From a checkpoint of a small transformer trained on Wikipedia: MLP 512 tanh GELU.
Each number is 200 + 40 x the weight over its row's rms, rounded and kept within 0 to 999. Layers, rows and columns count from 0. The size before them is the row's rms in percent of the matrix's.

# layer 2 MLP down (transposed), 512x128, rms 0.13, rows 147-201, columns 64-127
105,159,176,146,239,273,214,206,219,164,214,118,163,263,190,215,184,240,220,222,213,191,193,255,242,181,185,271,245,249,242,211,205,196,210,199,116,255,223,164,232,176,141,130,232,189,229,196,175,286,211,260,212,148,298,241,209,229,187,227,199,189,119,111,195
091,229,188,182,211,175,194,273,207,201,142,158,270,189,248,239,230,226,288,152,189,159,170,207,141,249,208,232,149,229,196,186,200,182,191,271,182,224,213,169,206,170,169,165,252,143,207,253,247,190,146,188,220,117,273,221,267,208,204,237,243,167,267,264,179
132,106,242,207,195,218,138,183,209,191,106,245,185,207,168,202,190,187,141,170,155,227,197,202,190,213,214,194,216,218,215,157,154,235,293,203,247,136,232,186,168,197,231,225,246,209,180,246,234,278,145,216,186,259,174,194,219,221,152,257,224,178,165,149,252
083,202,170,196,178,182,205,246,220,180,249,211,270,258,188,170,246,204,213,161,170,166,222,209,254,270,162,130,176,135,240,210,192,193,134,202,270,169,246,116,252,222,213,210,260,257,168,233,173,266,207,186,125,249,168,209,180,179,171,204,228,161,212,171,175
104,189,168,237,259,199,193,234,250,152,149,134,200,207,212,270,202,223,279,182,189,181,225,222,218,176,284,228,156,277,156,234,211,231,261,222,198,161,240,157,198,180,192,196,213,195,142,158,247,158,180,205,165,178,230,195,137,222,217,250,172,247,180,193,239
092,160,148,203,265,199,168,177,124,129,170,163,145,293,244,191,193,256,185,163,217,190,191,231,175,203,195,138,210,189,222,201,219,228,171,195,220,186,183,242,240,231,193,275,204,162,254,180,182,118,253,269,196,190,218,261,164,187,179,168,210,114,284,196,135
119,201,193,271,228,219,264,259,209,163,124,229,197,165,178,199,166,246,121,170,214,216,224,265,170,150,177,171,273,258,160,211,158,179,189,145,176,237,262,121,107,210,286,175,226,175,187,241,207,212,146,210,250,237,195,218,237,214,161,226,183,213,164,174,135
106,263,181,208,213,222,175,180,201,216,173,253,227,181,240,199,172,236,197,240,125,272,148,223,221,153,222,200,262,245,307,232,238,200,228,197,263,188,136,136,243,138,220,180,228,257,209,135,217,212,165,155,142,220,196,234,166,273,129,118,180,235,187,193,235
096,267,252,170,214,293,185,302,168,177,180,165,176,254,234,140,201,189,178,223,177,153,208,187,260,181,153,168,122,239,216,262,153,207,167,153,237,189,202,262,208,161,224,175,123,256,110,170,196,236,218,210,203,169,175,195,233,174,184,269,203,200,247,196,172
097,188,213,152,220,247,233,197,250,160,144,232,219,161,180,280,179,251,268,205,121,226,213,220,132,175,222,227,179,170,100,170,177,219,237,131,209,243,239,155,134,245,181,208,181,225,188,245,118,118,278,188,231,191,229,165,188,217,167,240,183,153,177,159,172
063,182,197,175,201,150,190,172,219,117,279,205,180,211,244,178,195,186,209,243,127,201,129,183,221,192,192,201,238,268,205,128,176,287,156,197,184,257,162,177,203,243,179,238,227,227,171,165,183,189,191,143,150,174,132,164,205,206,154,105,136,167,235,168,164
102,160,193,247,201,171,203,114,242,204,225,203,232,194,203,210,123,238,292,137,166,145,222,199,103,199,136,143,234,249,199,260,202,198,108,210,173,226,166,170,231,177,208,224,203,212,198,194,178,155,200,159,252,127,188,103,220,221,233,225,199,200,178,181,221
076,251,229,272,146,237,180,151,210,235,232,205,191,215,193,102,117,197,173,235,186,257,213,220,187,187,216,289,210,201,251,166,191,238,213,148,218,148,205,185,257,203,150,210,184,162,217,246,245,181,239,188,264,200,170,136,205,155,178,163,258,171,283,131,218
102,188,184,209,240,152,124,243,250,197,169,179,184,264,140,215,207,166,200,148,193,225,176,237,191,204,226,216,180,191,218,214,161,122,225,232,184,187,179,228,196,242,254,253,236,90,236,211,184,201,197,267,256,191,163,208,208,210,222,251,214,187,145,267,149
095,139,151,197,182,251,228,235,157,131,252,195,169,158,176,233,136,219,124,214,175,179,233,197,215,197,161,211,245,194,138,234,166,238,137,220,83,216,166,165,216,131,250,261,276,188,269,204,224,262,205,230,206,239,194,188,200,186,195,258,221,257,222,119,218
103,169,229,173,216,177,117,191,196,255,190,242,229,247,171,201,220,292,273,95,226,256,202,129,182,168,236,180,146,181,211,269,265,143,219,213,165,124,212,251,174,187,214,197,131,138,294,165,231,167,154,171,181,147,237,199,177,207,175,171,133,203,157,110,240
110,170,259,148,197,158,218,291,212,214,180,167,180,212,258,214,133,236,257,172,198,194,220,156,172,249,278,184,114,254,196,212,223,250,175,232,198,162,181,185,258,176,294,139,253,150,183,159,185,170,153,193,190,194,178,261,221,222,205,181,214,209,233,178,180
103,183,210,197,166,149,170,193,189,197,133,115,236,210,210,238,277,156,167,170,189,196,245,215,224,236,247,191,191,159,196,276,167,217,251,165,186,198,235,252,206,185,236,218,202,243,209,204,193,151,236,166,134,241,202,183,230,226,214,211,211,222,240,260,204
103,239,151,143,262,267,179,185,243,147,131,255,191,211,181,153,195,131,242,247,194,228,181,185,200,276,247,171,238,209,171,234,175,156,255,235,202,138,162,213,152,225,145,169,169,266,208,234,148,193,185,226,215,154,192,238,222,115,168,247,203,209,245,225,185
106,252,158,193,189,186,215,136,181,158,228,190,185,186,277,175,195,138,189,204,237,177,231,245,146,229,241,255,238,249,232,236,188,110,198,250,240,180,245,178,172,185,92,209,111,219,223,197,177,230,209,253,213,229,224,289,214,185,196,168,206,216,225,202,166
101,259,193,167,251,215,189,172,198,208,239,228,214,184,216,273,186,122,139,255,184,269,215,244,224,251,166,216,208,143,218,225,210,218,193,251,132,160,246,158,198,126,132,276,146,174,167,137,204,183,224,153,208,180,193,280,184,242,172,59,222,112,187,224,208
097,153,168,217,167,170,253,210,195,174,234,176,170,151,242,142,186,184,231,123,208,223,215,234,169,115,158,150,178,167,150,272,208,180,249,197,184,172,144,208,130,190,211,168,240,242,200,183,221,222,291,198,169,147,186,226,231,241,234,226,230,171,253,178,166
093,224,236,185,248,243,170,214,211,205,236,208,232,175,208,294,272,175,226,109,213,188,195,189,156,157,128,142,225,181,249,210,135,167,180,145,237,180,224,165,219,164,219,206,212,200,228,206,214,301,216,251,219,270,232,179,226,178,232,157,227,220,225,183,237
094,152,189,247,187,203,154,172,183,244,249,215,239,122,234,230,160,92,292,227,164,204,197,172,218,240,171,270,206,196,207,177,218,172,183,235,191,166,256,193,239,147,167,187,173,163,252,128,183,93,127,200,161,215,192,252,176,175,286,211,191,182,189,192,214
086,184,228,227,193,206,166,226,189,219,219,227,208,209,226,139,160,181,221,277,181,210,194,221,139,223,192,220,169,184,236,184,177,189,215,196,256,159,199,245,283,167,229,177,243,239,227,180,219,137,203,137,223,111,228,228,211,151,191,178,234,148,249,157,235
073,226,272,190,158,236,205,181,211,219,231,251,180,173,190,180,259,213,123,217,202,147,162,204,269,215,172,198,191,173,186,252,223,283,178,166,180,171,171,152,225,290,203,259,224,202,121,213,122,190,236,194,182,214,178,203,229,240,207,179,192,194,250,160,184
105,198,182,178,245,133,166,212,149,190,227,217,198,197,176,230,269,158,220,186,197,199,210,150,216,115,127,187,277,149,190,241,184,183,210,254,157,174,244,187,189,160,208,245,240,236,201,146,263,135,236,204,211,143,207,195,209,215,203,236,199,146,220,160,161
081,269,205,188,236,172,208,205,91,224,240,212,274,168,151,121,222,245,169,175,137,129,113,250,134,154,188,202,163,163,210,238,226,111,190,218,217,188,185,221,214,183,242,267,225,228,161,243,170,214,169,146,170,236,219,231,200,184,178,173,198,169,157,123,207
110,191,296,174,166,152,242,223,185,206,207,187,208,226,172,295,188,230,171,263,187,141,208,236,307,151,193,232,160,227,135,297,220,186,210,187,198,146,214,185,144,237,231,146,147,182,205,208,192,206,184,219,189,226,251,226,248,277,214,157,145,154,206,194,216
097,224,239,256,204,254,222,208,148,117,148,239,201,206,154,194,221,237,210,169,151,207,201,177,228,276,169,188,217,235,218,236,262,221,143,210,212,170,181,150,214,253,226,223,133,218,228,197,239,230,106,188,174,184,167,144,193,241,146,195,252,236,168,218,249
100,202,154,202,111,183,226,221,182,173,192,247,256,217,137,180,171,242,253,229,246,182,282,258,181,209,190,199,217,155,257,144,113,113,244,283,173,168,184,170,249,211,194,140,155,174,196,189,182,160,186,277,247,198,190,246,213,135,205,227,99,216,219,171,178
120,198,183,156,201,174,241,196,233,119,207,169,248,234,220,211,199,263,211,166,159,273,164,257,226,199,189,177,183,230,206,181,248,264,110,183,120,248,197,170,164,231,176,199,172,182,197,183,233,145,223,262,185,240,226,139,191,282,200,237,240,178,149,249,212
081,210,232,205,232,217,236,138,220,162,178,225,157,176,183,291,171,270,191,206,241,178,209,245,181,211,233,172,193,168,247,180,233,148,249,173,227,203,293,134,212,188,172,216,224,232,178,222,154,264,207,208,144,204,155,196,233,249,212,154,167,287,264,162,159
089,130,243,207,165,224,162,217,247,181,141,230,195,192,211,167,212,224,202,176,168,208,185,164,272,156,134,162,194,152,147,141,218,277,262,185,240,162,233,163,146,197,188,170,273,214,237,202,212,307,194,243,191,278,191,174,211,177,180,247,231,218,152,189,256
085,205,202,202,214,168,270,217,231,88,194,120,229,189,161,150,154,273,205,189,189,271,183,227,181,222,198,182,191,199,221,149,257,259,92,158,206,230,192,195,214,223,161,172,214,194,230,219,213,149,260,221,227,267,172,156,158,157,211,156,227,285,203,148,218
109,184,248,215,168,131,190,186,143,241,216,191,228,196,122,192,188,158,189,251,142,150,210,238,175,241,269,171,199,242,198,279,181,212,211,217,217,194,180,175,163,245,212,236,174,259,195,208,164,220,269,181,141,198,221,95,207,211,134,211,341,186,198,221,234
097,220,179,215,248,197,145,229,204,137,265,256,230,200,241,134,195,273,229,165,87,184,219,221,199,216,183,157,67,193,155,177,279,208,214,166,145,228,141,176,239,218,158,239,246,193,221,168,222,162,178,185,177,221,217,234,204,270,154,264,203,153,203,193,177
116,144,169,228,249,161,136,213,189,324,244,190,190,204,239,127,220,154,236,157,186,165,273,252,193,247,207,223,198,222,220,212,235,243,256,238,147,200,176,171,205,238,180,194,186,196,233,177,172,93,222,262,199,181,216,201,232,178,148,223,204,209,167,210,190
089,208,195,226,206,247,211,131,198,140,198,208,227,217,173,150,228,156,193,212,208,230,175,175,202,211,240,192,186,202,241,211,247,271,265,226,247,120,137,220,149,308,192,225,168,184,246,280,247,186,262,185,199,218,224,249,239,121,227,231,237,229,205,195,179
100,227,273,233,216,159,216,199,198,168,179,235,165,236,217,120,212,109,126,129,212,241,181,206,153,167,115,220,207,264,174,185,194,228,183,126,248,203,293,183,186,197,199,217,195,170,220,209,238,182,167,177,192,196,101,122,283,250,139,157,256,179,163,219,204
099,222,237,246,114,180,200,215,220,200,192,179,244,142,218,223,228,183,207,156,219,213,214,223,148,141,247,182,248,177,138,142,207,317,179,128,196,224,261,216,187,227,196,241,194,197,346,232,234,148,221,185,203,227,188,177,231,212,248,217,264,172,231,212,277
106,232,151,102,199,130,219,236,233,208,168,214,211,227,152,237,138,251,278,209,288,246,289,215,241,218,118,197,210,213,215,180,211,186,171,252,165,112,142,165,193,178,257,189,197,207,168,238,161,213,181,220,227,139,229,140,257,197,183,177,166,203,132,84,147
117,239,108,168,157,121,252,284,204,223,179,116,215,182,170,194,136,153,222,158,210,166,232,195,196,220,174,165,221,248,250,184,216,171,230,201,171,179,194,196,149,201,243,155,214,173,190,320,235,229,263,242,215,151,201,164,150,203,218,237,242,303,252,184,149
089,180,232,187,139,190,212,220,155,246,198,157,222,265,226,198,184,205,223,231,326,237,217,162,208,229,144,226,235,277,236,137,209,159,282,230,273,165,231,203,249,121,175,173,145,166,201,204,97,177,200,224,163,209,235,211,217,176,221,198,205,179,191,106,271
092,148,190,223,189,131,274,218,175,195,264,204,146,206,161,187,213,253,189,188,190,204,241,146,206,197,163,185,167,261,246,193,217,174,203,270,202,182,232,196,143,179,164,137,265,180,214,185,257,161,185,133,273,175,172,187,213,200,254,268,180,186,203,158,198
105,231,172,227,302,169,195,252,192,167,219,194,285,146,188,201,195,213,186,218,199,196,265,220,165,183,254,237,224,210,226,198,133,198,151,233,174,265,167,254,185,209,137,138,219,203,196,227,196,214,226,198,242,256,197,200,174,201,258,178,122,171,112,173,256
121,245,144,214,177,296,256,230,192,204,187,144,191,197,255,146,184,226,270,196,160,259,168,163,188,114,187,168,234,221,269,261,235,119,234,194,231,224,114,209,258,126,233,148,286,225,221,168,183,202,240,208,198,214,189,248,218,219,261,165,223,196,171,219,273
114,158,258,202,199,194,173,276,140,239,201,204,211,181,260,163,248,120,160,191,212,203,188,265,214,231,183,212,201,295,204,134,240,124,159,165,128,189,214,203,235,213,230,171,242,201,144,170,231,223,164,236,217,199,248,196,241,258,176,242,252,280,156,271,98
089,250,180,175,201,178,207,188,164,215,182,189,276,181,167,252,150,138,162,261,204,235,174,181,196,231,204,142,245,149,201,144,224,186,135,210,209,229,158,220,211,153,251,219,229,142,321,168,188,170,168,157,178,131,229,198,192,245,160,243,133,200,156,146,199
099,193,185,149,247,149,235,247,223,283,171,160,184,216,202,263,203,181,223,209,247,229,129,172,88,213,244,196,180,176,184,278,263,117,176,208,133,233,176,145,220,151,231,232,162,197,133,240,234,203,187,210,142,152,173,208,249,174,188,218,218,198,190,195,151
090,211,214,136,245,210,263,230,125,210,139,191,200,225,210,223,195,202,170,229,241,153,232,181,235,268,210,212,171,115,154,214,193,117,172,209,221,207,190,229,229,268,234,159,208,157,103,188,244,201,248,269,191,185,202,244,246,153,214,201,204,195,237,267,167
093,190,203,211,195,85,337,202,192,176,210,136,175,246,208,157,275,201,176,80,124,188,198,165,205,222,231,198,155,204,159,252,174,223,203,195,254,148,212,180,175,189,212,229,220,146,212,164,246,220,205,232,199,229,168,273,163,167,208,209,169,222,320,202,221
095,248,184,216,226,203,220,205,129,282,202,159,202,149,186,183,238,166,195,207,217,192,238,262,130,250,121,165,170,161,203,198,216,234,140,104,189,180,215,207,272,216,272,188,176,223,174,264,200,259,232,252,203,253,161,125,171,209,225,308,198,199,150,196,175
135,195,221,193,232,252,213,219,190,219,156,220,249,215,235,174,162,256,154,196,204,228,248,196,212,238,144,147,148,121,218,220,202,240,194,125,244,313,216,145,191,199,204,191,157,159,254,179,190,229,184,224,207,201,260,159,192,269,155,247,160,250,166,184,194
107,201,211,153,265,237,243,264,138,234,229,216,151,219,177,230,147,132,202,212,258,177,225,261,231,154,207,196,204,177,170,239,189,169,169,164,154,165,200,258,246,240,227,151,265,156,151,271,175,192,170,134,266,190,252,236,115,141,231,283,176,197,237,188,216
# layer 2 MLP up, 512x128, rms 0.169, rows 148-201, columns 64-127
086,209,218,239,154,152,172,231,267,122,268,137,208,188,261,186,262,141,227,205,128,129,174,169,260,257,231,252,244,253,195,160,200,165,237,243,165,220,219,196,200,211,190,235,168,231,200,204,246,235,180,268,228,147,218,157,195,145,163,182,230,132,224,209,245
136,127,240,238,178,233,126,244,198,213,84,207,168,217,177,227,180,190,161,182,168,209,222,172,166,198,200,208,205,227,234,181,177,212,323,191,259,94,253,211,155,170,214,245,274,190,185,246,213,258,147,209,202,212,173,223,215,194,152,259,237,145,161,159,244
106,205,176,268,233,198,141,237,191,210,171,191,191,275,220,146,224,211,179,166,161,208,257,202,210,243,196,194,163,233,199,213,221,212,202,223,230,180,231,131,221,236,199,154,242,233,143,173,164,204,250,195,195,203,247,204,155,203,108,293,182,186,200,259,208
097,144,195,178,241,189,181,231,164,219,173,202,220,187,172,271,119,260,207,166,167,260,225,232,152,191,245,198,236,208,163,240,187,193,184,211,192,212,185,183,184,178,152,231,206,212,231,191,261,161,146,140,155,211,259,170,246,233,208,245,180,264,180,217,251
082,126,173,182,217,265,173,174,172,125,167,181,147,244,161,216,203,181,151,165,156,222,189,194,225,116,164,229,184,148,168,191,201,222,204,208,175,210,256,199,150,185,261,135,203,188,252,224,180,211,225,194,178,153,220,179,195,216,280,209,199,289,256,248,257
103,229,117,277,220,249,113,206,117,236,182,206,177,169,198,242,140,191,229,144,205,241,240,268,180,218,183,153,172,230,218,212,229,182,175,248,126,196,210,185,177,218,293,171,278,190,220,211,186,183,151,226,160,212,248,96,194,204,230,157,190,275,183,149,178
107,278,208,166,164,186,166,130,166,202,225,280,247,142,193,155,198,242,151,238,216,203,161,204,173,156,181,166,220,184,273,232,194,226,191,172,257,203,206,161,186,170,227,244,133,257,193,183,238,216,154,198,154,197,138,152,212,263,172,227,239,224,130,257,248
088,225,282,210,195,213,195,184,186,198,201,233,173,178,229,84,200,185,255,203,162,168,161,208,198,135,231,131,171,244,277,166,156,225,115,248,159,244,189,157,206,206,172,231,150,182,198,191,218,213,193,139,241,202,157,122,305,207,174,206,232,216,194,169,185
083,178,255,148,229,209,165,147,256,178,242,173,189,141,264,197,218,219,174,284,165,221,204,186,202,99,207,194,246,285,206,146,184,184,211,155,158,221,193,224,197,189,220,247,159,215,152,207,194,249,229,231,217,253,142,183,214,143,159,184,187,183,252,198,132
090,151,179,160,161,159,185,206,195,149,220,189,188,190,258,215,220,186,178,242,142,167,142,209,207,200,236,207,211,247,234,113,122,237,142,209,218,250,177,145,199,254,215,265,243,231,175,195,143,211,186,121,131,179,175,164,207,207,144,154,112,147,249,174,198
092,210,219,245,202,251,190,230,192,234,105,222,184,182,215,167,218,136,160,261,205,250,145,166,293,215,223,252,197,190,163,176,141,235,242,200,217,177,237,222,220,163,170,93,173,190,242,209,131,259,177,240,187,202,218,231,172,270,186,135,263,212,200,153,215
078,202,177,170,248,224,184,232,245,206,101,168,162,229,155,227,140,265,171,253,225,260,184,257,232,158,167,188,194,206,205,196,161,226,185,173,151,209,249,169,241,187,216,185,171,158,193,214,213,215,223,196,199,204,267,205,192,206,154,272,265,91,242,194,210
089,176,257,214,174,125,199,193,300,214,218,263,117,120,170,163,295,181,182,169,218,168,175,192,240,210,196,176,204,255,213,167,213,255,194,197,197,176,167,71,196,190,205,288,244,126,269,231,233,190,206,150,216,174,210,185,266,197,136,146,215,196,202,226,147
083,176,194,238,132,209,228,199,203,201,134,176,256,226,222,184,183,177,196,242,253,243,169,235,213,98,165,243,150,161,254,264,248,212,196,167,265,240,192,146,186,279,182,156,218,137,140,202,153,259,216,184,160,252,161,215,163,215,170,272,270,152,237,229,207
090,198,248,214,167,209,193,173,251,159,234,209,169,114,296,232,158,184,153,219,203,196,166,249,165,208,267,227,201,284,97,186,260,182,255,147,189,138,228,169,163,153,154,204,216,180,107,185,257,222,121,267,218,250,205,305,183,157,200,222,206,170,165,233,247
116,215,209,150,139,154,124,164,189,189,182,177,219,202,170,228,199,201,176,172,162,279,223,187,182,155,199,234,192,221,255,170,162,187,293,265,209,202,195,202,112,205,215,207,255,173,202,185,167,230,206,214,161,170,244,191,243,182,234,246,163,168,252,189,293
093,236,228,213,219,170,144,203,194,189,215,159,227,222,159,228,151,253,243,177,231,170,249,160,190,239,251,152,242,205,119,200,191,262,285,204,135,127,174,144,196,213,208,226,214,320,187,206,271,157,236,211,216,142,315,138,208,167,200,153,190,199,174,228,203
110,246,193,175,202,208,140,129,240,138,190,285,244,187,238,122,212,162,252,198,184,183,180,204,191,221,229,171,215,191,190,195,205,231,167,236,256,151,156,198,187,238,123,236,96,268,245,234,188,157,179,218,187,147,190,178,274,158,165,244,252,165,267,203,192
097,182,233,187,145,172,228,209,176,201,218,193,244,218,196,191,155,194,187,133,192,242,230,150,276,149,212,285,239,147,293,237,240,250,212,171,148,271,194,190,197,268,198,238,171,198,206,234,209,153,212,211,235,144,150,188,259,171,94,257,165,226,212,181,162
093,206,179,243,193,175,210,229,152,194,183,158,174,175,166,223,190,178,186,170,161,217,238,265,195,194,201,208,196,123,261,185,164,251,117,126,318,150,154,261,246,213,247,225,185,178,153,201,167,198,223,118,179,160,213,162,249,224,245,245,194,237,269,109,198
091,198,163,195,203,171,214,250,222,73,223,152,194,188,199,121,183,204,151,167,262,232,160,238,241,173,144,252,205,173,153,230,137,167,266,155,167,202,224,272,151,182,233,228,224,283,212,192,163,220,220,203,228,223,240,159,197,215,211,228,240,181,224,239,180
094,235,219,242,162,183,194,216,172,249,290,180,161,272,275,102,221,211,234,232,197,264,261,259,195,211,243,193,218,138,125,172,230,214,186,252,201,159,189,226,264,208,188,133,293,251,162,163,213,129,228,169,215,177,153,187,196,169,196,192,157,245,222,163,294
090,263,182,236,184,156,125,245,171,144,211,212,224,207,207,170,203,188,109,176,179,197,163,210,215,264,228,246,183,168,175,158,166,167,191,293,258,187,208,105,207,197,228,147,200,277,242,190,212,128,203,167,227,238,270,141,148,224,187,220,285,210,168,212,197
091,208,210,176,128,140,123,196,213,213,202,165,221,172,233,206,169,213,207,232,194,244,177,190,153,200,157,204,162,228,262,143,163,230,233,172,231,201,220,205,196,226,226,215,239,272,204,185,255,178,196,185,262,148,189,192,243,195,217,171,203,154,197,157,194
076,194,202,200,253,166,173,199,165,213,166,241,214,145,180,223,217,197,215,169,207,149,95,199,209,200,228,235,201,214,133,187,245,264,171,181,195,210,136,167,200,213,146,262,231,227,224,204,188,151,236,224,177,134,263,194,146,235,236,213,274,218,327,180,195
112,185,161,216,233,175,177,184,162,146,174,178,169,208,180,184,250,222,196,160,224,165,220,203,195,167,130,253,265,142,190,232,204,220,200,243,197,170,236,134,237,158,214,235,277,227,202,222,262,190,184,180,218,185,184,139,217,235,208,185,229,168,168,198,179
089,178,158,289,277,175,216,153,228,162,221,203,126,205,163,121,287,200,199,166,164,183,246,246,170,156,208,137,219,295,161,167,269,233,234,176,220,222,196,207,179,271,309,262,264,185,159,157,186,191,161,190,104,204,161,175,225,240,114,243,257,195,179,219,200
117,191,308,240,172,159,161,214,177,166,226,206,186,177,207,247,240,209,149,256,193,130,211,279,308,168,220,150,180,222,199,218,263,252,184,194,236,161,248,103,132,224,222,213,154,242,231,195,184,141,233,190,212,222,238,190,279,298,203,164,190,149,151,227,260
098,219,223,198,196,194,222,228,215,272,144,214,174,203,247,234,120,272,184,224,155,198,145,183,193,217,208,265,204,247,232,223,209,183,181,148,218,259,176,195,245,134,175,124,168,155,190,211,192,142,274,235,246,268,188,205,105,219,208,180,175,233,182,207,199
093,159,218,180,115,147,222,206,216,174,241,280,178,221,111,145,176,227,219,183,245,221,218,260,187,172,153,180,169,182,238,200,224,235,149,179,195,170,178,144,234,278,249,169,279,233,203,199,192,148,214,150,249,207,218,135,275,193,159,216,252,163,169,196,158
137,194,194,213,253,177,242,183,201,139,168,157,222,238,192,234,163,238,196,177,184,245,122,217,237,210,171,205,188,201,214,199,227,255,131,202,144,251,159,220,223,219,182,147,176,189,195,198,222,133,279,288,198,259,272,181,203,266,209,250,200,146,167,287,221
078,221,174,225,180,87,167,127,162,181,242,183,188,182,138,165,213,232,190,139,211,183,157,193,250,234,241,133,232,239,219,144,257,217,246,202,250,213,284,140,185,172,173,221,171,189,256,175,215,192,171,193,84,198,194,178,234,227,270,212,248,209,216,224,162
117,146,219,206,171,243,169,270,220,200,123,224,208,225,236,189,211,227,189,194,192,199,239,130,284,168,122,195,204,193,161,130,225,250,269,161,235,162,245,212,149,190,178,191,281,189,231,212,201,290,198,220,240,248,175,216,204,167,188,219,257,185,189,176,252
110,197,199,258,258,180,279,221,191,77,189,125,184,252,136,160,102,233,189,225,226,262,179,230,186,228,172,196,193,204,225,175,249,258,103,205,182,273,153,215,213,187,154,140,188,208,207,211,176,171,288,259,225,277,248,178,156,212,210,221,197,240,225,219,212
105,176,192,149,223,201,192,230,181,227,235,203,204,246,171,160,219,183,222,212,235,233,256,154,203,134,182,263,185,237,200,231,230,246,210,131,191,257,204,194,172,247,236,242,194,143,187,199,172,190,237,320,215,185,185,205,186,210,117,239,215,110,205,288,177
112,214,180,230,248,139,151,208,207,141,271,215,271,203,234,145,213,230,201,233,138,280,206,200,155,206,175,165,111,191,190,139,229,201,204,204,179,270,198,192,176,218,190,230,285,164,235,146,228,176,237,162,184,194,229,239,175,248,125,272,193,152,191,185,227
114,187,234,153,196,140,157,161,178,202,236,257,119,220,299,152,154,242,193,130,174,173,196,209,188,175,266,230,230,152,250,193,221,230,235,175,227,149,166,194,155,266,259,217,288,201,253,209,179,95,140,237,234,139,195,215,164,193,207,188,271,152,199,204,134
093,240,246,251,176,142,191,168,177,229,203,179,257,169,259,118,188,232,187,244,182,242,212,220,168,246,186,165,209,101,197,159,202,227,133,159,188,159,131,221,144,251,191,193,226,274,218,217,229,210,247,189,159,182,164,202,262,147,202,304,248,172,212,220,220
115,208,235,197,186,190,222,181,194,183,238,241,204,222,230,151,248,151,152,162,188,197,213,206,158,182,174,169,189,239,228,198,174,252,198,107,297,224,264,169,170,201,183,240,157,162,215,205,152,174,125,207,201,184,132,164,279,225,184,167,231,197,173,184,231
101,213,229,190,178,220,156,162,186,224,208,179,223,161,244,222,178,202,203,178,205,201,233,146,207,214,224,155,279,174,202,140,186,274,213,167,200,237,181,244,158,248,179,244,208,145,299,186,215,163,142,197,180,149,223,164,218,203,244,148,218,197,201,160,256
102,252,140,154,130,158,183,192,252,155,265,218,220,144,207,178,196,222,177,193,267,140,219,221,115,194,115,169,251,216,206,102,200,246,219,181,253,171,156,159,211,220,233,259,213,229,211,216,246,164,197,145,164,232,172,142,235,283,245,227,219,188,165,129,180
124,217,143,254,104,112,217,265,136,240,164,160,202,226,215,147,187,143,205,153,241,133,281,192,200,200,156,183,162,195,235,216,279,205,189,206,154,223,232,173,164,239,209,242,267,200,267,266,144,153,234,204,244,194,151,161,212,231,139,202,299,231,219,173,163
089,252,226,220,215,147,196,102,206,191,200,210,233,211,142,226,199,211,227,218,208,231,196,185,179,153,169,180,213,209,210,229,264,249,176,173,195,227,203,230,229,195,262,171,166,193,259,162,136,134,213,198,120,201,189,148,177,266,216,248,225,246,264,275,139
086,218,242,153,206,131,211,199,173,184,214,139,175,218,270,227,211,205,202,252,176,195,206,207,230,215,211,188,202,237,186,189,134,219,157,199,172,277,244,197,180,193,235,205,220,234,293,150,249,145,146,145,253,187,196,130,207,290,238,253,243,183,177,181,243
091,272,173,251,221,198,159,165,192,199,225,161,257,147,175,218,176,260,231,257,173,237,244,249,152,240,216,108,261,187,123,223,188,250,172,182,144,203,194,190,185,178,195,179,175,231,198,217,216,203,183,184,138,140,225,128,205,238,238,233,206,200,228,190,258
133,243,230,189,179,269,235,197,150,174,205,203,228,169,276,122,233,176,216,215,159,230,166,191,201,109,241,136,224,238,247,232,258,203,165,167,262,229,151,202,238,241,199,189,250,217,246,184,185,121,206,182,178,165,119,171,270,262,176,147,275,181,157,198,235
115,235,123,196,198,171,145,180,192,180,176,236,231,150,145,203,204,150,181,226,169,205,202,272,135,182,201,213,212,290,172,260,210,182,137,279,183,192,185,205,217,248,138,186,213,169,133,189,200,283,165,130,200,197,210,219,199,222,201,146,152,211,270,242,139
082,227,193,204,289,174,187,184,141,127,204,151,226,226,210,219,147,246,146,244,127,167,128,236,146,218,177,173,88,171,141,172,137,226,246,194,182,233,254,180,245,237,202,181,250,110,210,219,124,175,125,196,212,190,206,221,270,176,170,195,192,150,191,241,159
090,141,204,203,123,180,236,196,191,124,224,177,155,277,237,239,207,200,228,253,129,185,290,228,186,177,213,286,216,141,196,222,207,170,175,228,223,202,171,226,140,209,196,191,162,207,253,223,176,174,213,225,269,112,290,213,198,191,152,165,229,212,213,206,275
090,174,189,218,194,110,212,165,161,152,184,211,168,168,225,150,256,214,204,146,265,207,246,245,201,220,185,248,186,204,144,144,273,216,163,203,198,213,178,218,164,242,237,266,199,267,271,181,292,199,138,264,142,110,220,199,238,173,186,221,273,253,183,224,195
096,203,176,231,142,168,218,160,162,185,218,155,198,191,228,169,224,198,246,193,117,114,181,239,187,262,193,174,253,133,176,235,167,253,192,177,238,153,179,166,183,175,258,234,175,186,230,238,231,205,140,216,226,242,152,171,236,227,220,242,255,180,192,177,214
097,243,220,214,145,205,204,229,114,227,177,195,241,169,217,152,234,196,204,259,248,195,179,187,202,265,215,181,211,174,273,197,172,209,170,159,204,266,239,203,177,181,131,154,158,221,218,131,209,170,243,226,256,160,199,103,208,161,216,201,198,282,199,196,220
111,202,150,245,264,206,153,258,225,224,97,209,235,156,197,161,209,176,166,168,238,217,179,146,262,263,206,149,204,201,137,160,201,212,231,127,241,284,214,226,158,197,145,173,164,227,254,178,182,217,243,170,222,243,244,142,171,239,292,278,207,233,177,186,148
108,201,203,171,254,211,142,234,181,215,191,236,148,190,177,215,204,98,221,190,271,150,204,234,239,236,220,165,257,168,179,158,222,225,153,178,219,223,216,237,198,268,178,222,218,171,227,211,186,174,182,150,162,214,203,199,185,191,261,311,234,250,197,209,245